config = dict(
    optimizer='muon_variant',
    doc_mask=True,
    train_tokens=110900000,
)
Each number is 128 + 24 x the weight over its row's rms, rounded and kept within 0 to 255. Layers, rows and columns count from 0. The size above them is the row's rms in percent of the matrix's.

# layer 5 MLP down (transposed), 128x64, rms 0.201, rows 17-41, columns 0-63
size [118  95 101 104 114  96 103  98  96 108  95  93 120  93  98 100  93  91 107  82  97  98 113  95 111]
[[113 134 120 140 132 137 146 145 140 139 120 108 144 104 112 121 127 142 133 188 126 133 101 117 100 112 140 144  97 110 100 156 161 112 139 132  94 126 129  90  92 137 101 152 148 129 122  94 149 139 153 124 132 134 154 100 144 180 133 189  84 173 117  74]
 [145 155 163 104 132 157 143  85 132 163  92 164 101 114 123 143 139 126 125 134 137 135 126 145  72 169  90  84 145 125 126 144 112 133  95 108 144 136 149 172 138 109 139 118 145 129  91 133 118  96  81  97 154 115  97 121 128 164 146 144  92 139 143 144]
 [158 112 126  94 109 173 137 122 112  98 127 140 139 143 120 125 154 147 124 147 116 132 110 102 117  88  97 101 122 155 151 113 109 162 109 191 163 163 103 111 157 127 155 131 106 138 142 139 181 151 112 106 111 162  85 130 121 127 113 116 137  83 138  96]
 [166 174 182 119 143 124 120 120 132 152 163 102 127 122  77 150 121  95 115 168  92 144 114 122  77 133 132 129 114 117 137 117 131 115 161 147 137 139 127 154 147 110 104 127  84 112 162 120 136 141 137 136 111  81  78 161 122 103 126  99 126 164 122 130]
 [128 142 151 103 123 116 126 141 161  93  75 138 159 109 167 135 102 151 121  78 106 155 114  95 148 102 165 173 132 121 130 119 147 106 175 113 114 146 175 138 105 134 119 129 168 129 143 138 116 151 158 141 120  82 140  86 140 136 128 156 120 118 104 122]
 [139 140  97 119 100 132 109 100 100 161 147 150 131  97 109 155 100 156 138 155 109 107 152 103 103  93 123 112 181 150 133 144 114 120 160 161 194 144 121 119 173 127 125 119 108 109 135 158 121 131 154 152 102 126 167 119 101 129  91 147 135 146 105  96]
 [111 114 154 155 131 131 121 107  83 119 169 125 130 142 140 134 105 134 134 172 159 155 111 135 127 135 144 140  97 141 130 115 148 106 140 109 119 125  88 104 105 173  84 140 103 142 161 132 132  91 138 112 163 174 147 114 141  81 104 114 127  91 182 153]
 [126 126 156 134 122 137  99 138 112 112 166 107 107 164 153 107 127 133 149 135 124  88 139 178 142 195 168 126 120 109 131 141 104  95 141 103 144 122 164 123 131 105 100 131 102 110 131 171 106  51 131 149 125 140 162 100 126 107 136 121 143 144 133 133]
 [130  99 151 119 151 159 105 144 152 138 134 121 123 107 119 195 121 147 143 126 116 122 129 120 168 159 163 174 150 130  93 122  84  75 150 118 114 133 119 126 146  84 106 126 131 131 129 144 156 132 132 115 129 143 112  83 111 160 137  74  97  98 142 124]
 [112 194 118 134 155  85 122 123 137 144 143 123 126 166 132 142 116 126 121 123 111 120 153 112 110 105 130 103 132 152 156 194 131 157 127 142 163 131 110 108 131 130  92  73 100 102 135  83  96 139 130  70 137 141 152 136 139 148 141 148 105 141 116 106]
 [118 126 116 145 115 152 167 142 175  94  64 129 139 134 106 109 124 136 120 128 149  90 103  89 168 128 117 125 101 138  83 134 135 170 126 103 101 143 111 149 136 136 140 145 151 145 109 142 113 149 145 181 140  92 114 134 152 137  74 159 113 112 135 127]
 [149 114 140 108 121 150 108 119 101 167 141 107 142 133 132 141 146 203 112 119 120 136 125 146 141 138 136 110 157 109 148 125 153 110 117 151  94 113 130 114 122 120 112 166 141  92 104 116 124 195  88 158 108 148 177 134 124 165 124 104 117  82 136 102]
 [101 111 110  91 148 136 136 181 104  97 163  83 151  77 152 136  92 170 117 131 143 136 136  91 117 131 143 130 144 130 179 134 115  80 126 119 130 132 109 123 148 121 139 108 194 142 144 109 120 111 143 129 106 120 114 128 137 158 123 103 131 154 159 147]
 [102 121 130 125 163 143 133 144 116 119 159 163 138 121 144 129 152 122 140 119 120 133  78 129 124 117 154 117 175 103 111 121 132 109 162 136 121 122 131  57  99 153 177 159 172 131 112 105 123 148 113 135 126 140  82 120 118  96  69 157 146 115 156 123]
 [140 146 109  99 137 139 121 124 161 133 142 162 110 118 155  70 131 159 119  82 144 147 144 118 117 125 207 125  98 104  78 138 137 162  86 122  91 132  89 101 132 155 138 120 117 141 133 181 111 149 116 137 132 127 107 113 124 125 132 136 136 153 141 127]
 [153 136 125 135 130 136 170 133  65 109  91 136 100 132 133 153 102 134 137  90 154 160 104 137 117 126 137 158 116 158 123 186 149 151 146 146  99 128 122 152 107 131 129 158 130 140  80 102 162 147  88 140 122  96 115 104 116  93 176 136 120 130 110 120]
 [128  95 108 118 129  82 140 141 108 116 164 124 145 146 170 144 126 129  94 148 163  99 123 143 136 127 168 155 139 157 111 110  99 101 177  97  96 115 149 127 139  87 153 114 120 127 156 147 171  94 118 117 106 118 102 110 106 112 103 111 174 141 147 160]
 [129 114 119 123 146 134  84 132  68 134 114 163 163 136 171 137 145  81 110 161  98 119 128 139 131 151 109 122 105 151 120 151 110 132 138 124 153 130 115 154 140 106 142 109  96 121 122  86 185 136 128 151 116 104 126  93 165 172 159 131 133 141 112  87]
 [119 136 139 121 110 131 127 129 151 130 152 158 118 194 205  91 114 137 137 135 112 106 137 104 131 121 141 133 133 124 155 118 107 109  94 118 128  82 117  70 109 158  91 113 124 140 166 144 136 140 118 115  95 113 155 149 150 127  94 177 119 127 121 141]
 [119 140 101 134 118 120 144 188 131 145 163 133 110 146 116 129 139 120 180 151 125 176 132 146 119  91 128 134 156 119 176 142 104  91 157 143  87  90  95 160 125 149 154 134 149  92 149 108 121  88 128  92 116 113 134  88 106 128 114 134 125 131 108 152]
 [153 126 115 133 117 131 133 134 102 122 128 113 104 105 150 125 114  99 116 116 113 108 106 147 120 162 126 179 129 142 104 165 137 140 167 160 143  73 133 127 131  89  77 159 113 109 117  92 149 126 136 153 138 138 157  66 150 155 164 150 106 137 164 106]
 [131 117  71 143 107 120 129 170 132 159 118 132 120  74 133 109 128 119 115 117 138 103 122 130 168 116 126 112 117  94 108 144 106 117 150 168 108  67  96 118 142 174 171 121 116 141 117 148 158 128 158 151 162  92 110 122 141 132 162 127 158 143 100 144]
 [100 177 122 173 162 125 160 162 140 184 138  75  97 140 118 145 109 131 150 137 151 113 103 117 138 145 107 107 118  99 121 122 118 111 112 144 113  91  99 142 149 152 112 119  93 141 138  80 136 122 140 158 153 101 122 106 144 123 104 154 105 132 141 173]
 [ 98 137  93 107 107 134 128 145 128 151  72 130 105 116 135 141 122 137 157 124 128 135 131 161 134 191 114  89 168  89 108 187 136 117  85 114 149 174  97 142 136 106 111 134 118 145 100 156 121 149  96  83 113 121 122 102 146 143 134 132 121 141 125 132]
 [123 155 133 108 157 138 142 165 164 155 143 130 148 135 133  70 126 129 100 118 131 113 127 116 163 156 141 133 113  95 130 158 123 105 110 144 155 113 170  85 115  98  95  98 114 138 111 141  64 123 116 173 141  98 127 145 147 104 111 155  92 134 123 161]]
# layer 5 MLP up, 128x64, rms 0.159, rows 18-41, columns 0-63
size [ 98  97 104 107 101  99  98  99 114  97 102 109 101 102  97  94  93 100  96  95  98 105 111 116]
[[117 102 199 189 116 143 126 109 122 129 136 136 111 166 120 106 128 136 121 162 120 131 130 123 156 109 152 118 139  92 168  74 103 116 117 138 118 138 139 103 126 168  97 146 118 104 128 149 134 145 119  94 133 159 119 147  79 134 135 150 123 176 104 141]
 [116 145 113 127 143 160 123 130 116 143 118 147 162 129 133 128 136  96  85 133 134 143 173 124 137  85  76 119 143 163 130  94 143 149 138 169 141 186 113 119 133  78 110 124 136 139 144 129 148  96  81 162 130  92 160 154 117 142 125 103 119 131  87 110]
 [130  86 141 122 157  81 114 105 168 121 181 129 149 120 147 163 183 135 125 159  99  83 119 124  89 143  98 126 131 103 162 135 134 102 118 132 140 130 116 160 148  71 114 133 132 122 119 128 138 142 130 161 105 108 135 137  98 156 123 109 113 144  93 157]
 [ 74 142 122 131 104 109 149 147 115 136 166 103 148 111 128 139 115 114 129 148 140 169 137 102 107 113 154 142  85 121 138 179 143 111 124 111 135 131 122 145 165  99 105  98 171 116 170 146 116 137 117 127 134 109 135 144 174 154 103  86 111 113 158 180]
 [128  86 120 140 109 116 136 128 147 135 140  90 110 144 141 124 122 125 131 117  73 128 125 132 146 137 150 117 184 108 127 118 149 144 111 134 137 112 160 142 162 147 104 130 137  81 127  87 108 124 165 214 136 141 167 105  91 159 156 119 142 121 118 134]
 [ 77 138 130  98 136 142 116 119  96 170 167 115 174 141 145 166  99 152 132 181 157 119  93 134  85  98 116  99 131  98 169 142 121 130 157 164 104 156 118  69 140 139 129 152 101 138 142 139 127 116 123 137 137 155 117 148 116 135 129 108 125 124 132 138]
 [100 115 132 105 114 163 157  89 149 134 155 126 108 111 112 124 120 129 124 148 113 139 155 145 169 133 145 152  87 122 170 170 178  86 110 138 154 130  91 114 120 116 172 143 100 112 157 130  74 122 129 121 161 111 120  98 143 126 108 130 103  95 154 139]
 [124 149 122 141 109 174 144 133 127 131 132 154 112 117 165 171 145 119 143 169 100 142 146 138 122 128  97 142 131  84 156 128  52 154 129 151 154 155 119 129 113 132 156 116 103 109 135 140 186 107 124 141 132 190 125 131  96 137 120 123  98 109 121 108]
 [122 151 134 133  94  69 148 170 121 138 139 150 164 106 108 138 154 109 119  65 145 101 137 106 115  82 155 115 137 123 116 108 136 134 138 139 142 161  89 129 157 152 111 149 159 166 114 104 179 132 124  98 117 164 113 147 113 119 141 113 114 130 109 153]
 [151 136 134 106 150  93  62  98 130 125 147 140 135 109 130 148 112 146 132  95 120 125 135 202 137 120 127 166 124 154 154  99 160  97 115 129 138 143 146 129 105 129 132 120 137 145  84 164 141  94 168  97 130 131 136 147 124  89 144  93 166 140 148 118]
 [100 109  93 165 121 151 126 126 122 124 151 137 119 119 133 118 113 100 126 144  75 161 133  92  97 159 149 129 137 108 145 176  88 132 117 114 100 130  86 126 115 125 177 120 103  93 177 114 151 115 195 149 140 141 132 127 148 122 161 129 144 130 140 139]
 [ 99 149 151 132 119 130 105 130 132 133 186 138 145 148 160 113 130  99  90 144 136 122 102 168 163 150 166 125 121  67 115 147 202  92 105 133  97 122 113  90 120 155  94 128 134 122 155 157 107 121 138 144 136 144 144 115 146 126 114 131 103 114 118 127]
 [139 166 111 140  96  87 144 126 102 145 115 119  83 110 108 156 123 177 111 120  70 146 149 100 119 137 109 114 143 149 152  92 143 158 155 137 141 122 132 176 155 154 127 121 116 124 140 137 118  86 139 121 136 103 177 118 127  93 173  97 130 114 123 111]
 [141 133 113 131 136  96 131 146 134 171  93 116 139 121 187 160 138 152 137 149 128 121 118 177 112 112  89 119 122 111 164 100  99  97  61 117 137 111  86 131 113 127 110 118 146 138 125 108 129 153 140 138 180 154 125 103 174 122 140 163 125 140 141 124]
 [110 135  74 146 150 122 181 127 123 140 130 149  91 142 129 133  96 122 124 164 112 153 151 120 133  83 113  84  92 152 177 124 141 111 116  82 101 165 108 132 131 108 132 139 106 147 135 155 129 132 122  95 150 137 137 194 139 129 142 124 138 114 125  93]
 [108 139 150 145 167 135 175  82 119 134  81 124 120 126  81 118 153 117 131 119  95 115 114 130 138 116 116 125 140 142 151 120  88 118 173 159 165 148 128 147 105 158 114 151 144 117  86 153 145 114 105 128  99 141 163 109 122 104 192 155 112 127 122 111]
 [140 159 139 145 164 117 119 113 112 116 113 145 109 133 161  98  90 121  93 138 139 158 127 131  94 167 144 117 106 129 155 157 101 105 114 136 174 124 114 132 129 122 112 137 159 127 106  86 134 158 125  66 169  81 134 115 150 171 162 128 128 168 131 126]
 [163 162 117 112 157  97 150 117  78 124 122 146 139  90 157 169 146 162 119 106 120 131 175 101 124 111  93 135  82 138  78 103 150 155 106 133 160  90 129 162 166 131 117 109 132 104  89 117 139 110 154 145 144 134 133 146 119 145 134 138 145 145 119 115]
 [ 97 125 125 119 131 154 102 118 128 132 121 150 132 143 112 132 156 125 114  97 128  80 146 141 132 102 131 130 111 119 126  84 126 118 180 131 152 135  77 157  87 141 116 146 191  76 144 137 129  94 100 152  90 161 132 144 161 149 170 135 125 128 104 138]
 [103 114  93 123 118 119 135 124 145 163 140 126 136 134 173 115 113 126 117 112 126 125 107 177 137 108 137 122  90  89 115 133 135 137  99 113 135 152  67 122 110 126 205 135  84 147 136 149 181 121 135 102 163 120 164 136 136 133 130 121 117 143 130  84]
 [ 89 105 112 138 105 138 126 128 141  99 144  92 143 151  86  90 136 123 124 115 144  86 156 126  93  91 104  99 157 191 114 149 151 134 135 125 150 158 109 142 106 101 110 151 108 103 113 170 143 122 155 141 101 181 128 165 133 151 147 119 135 135 118 135]
 [137 133 126 132 105 140  93 168 176 118 139 141  94 154 159 112 121 133 118 165  78 159 133 133 148 142 160  98 132  92 145 132 131  91 155 105 160 175 118 128 115 129 113 119  86 126 168 117 117 130 124 123 117 111 138 110 118 141 169  59 109 124 117 122]
 [126 105 134 134 134 166 153  81 132 111 129  91  93 136 149 123 127 156 135 146 119 124 120 145 147 154  85 129 107 144 101 101 141 156 115 175 162 132 111 153 108 129 133 117  88  88 120 168 155 115  99 154 152 125 126 132 125 148 200  92 124 143 152 150]
 [136 124 119  96  92 110 156 160 114 155 167 138 142 219 122 106 146  90 171 127 109  96 145 147 149 126 130 154 150  94 141 153 119 138 103 109 155 124 158  92 129 104 104 120 145 123 144 132 100  86 115 136 138 124 126 125 107 110 129 122 116 121 168 124]]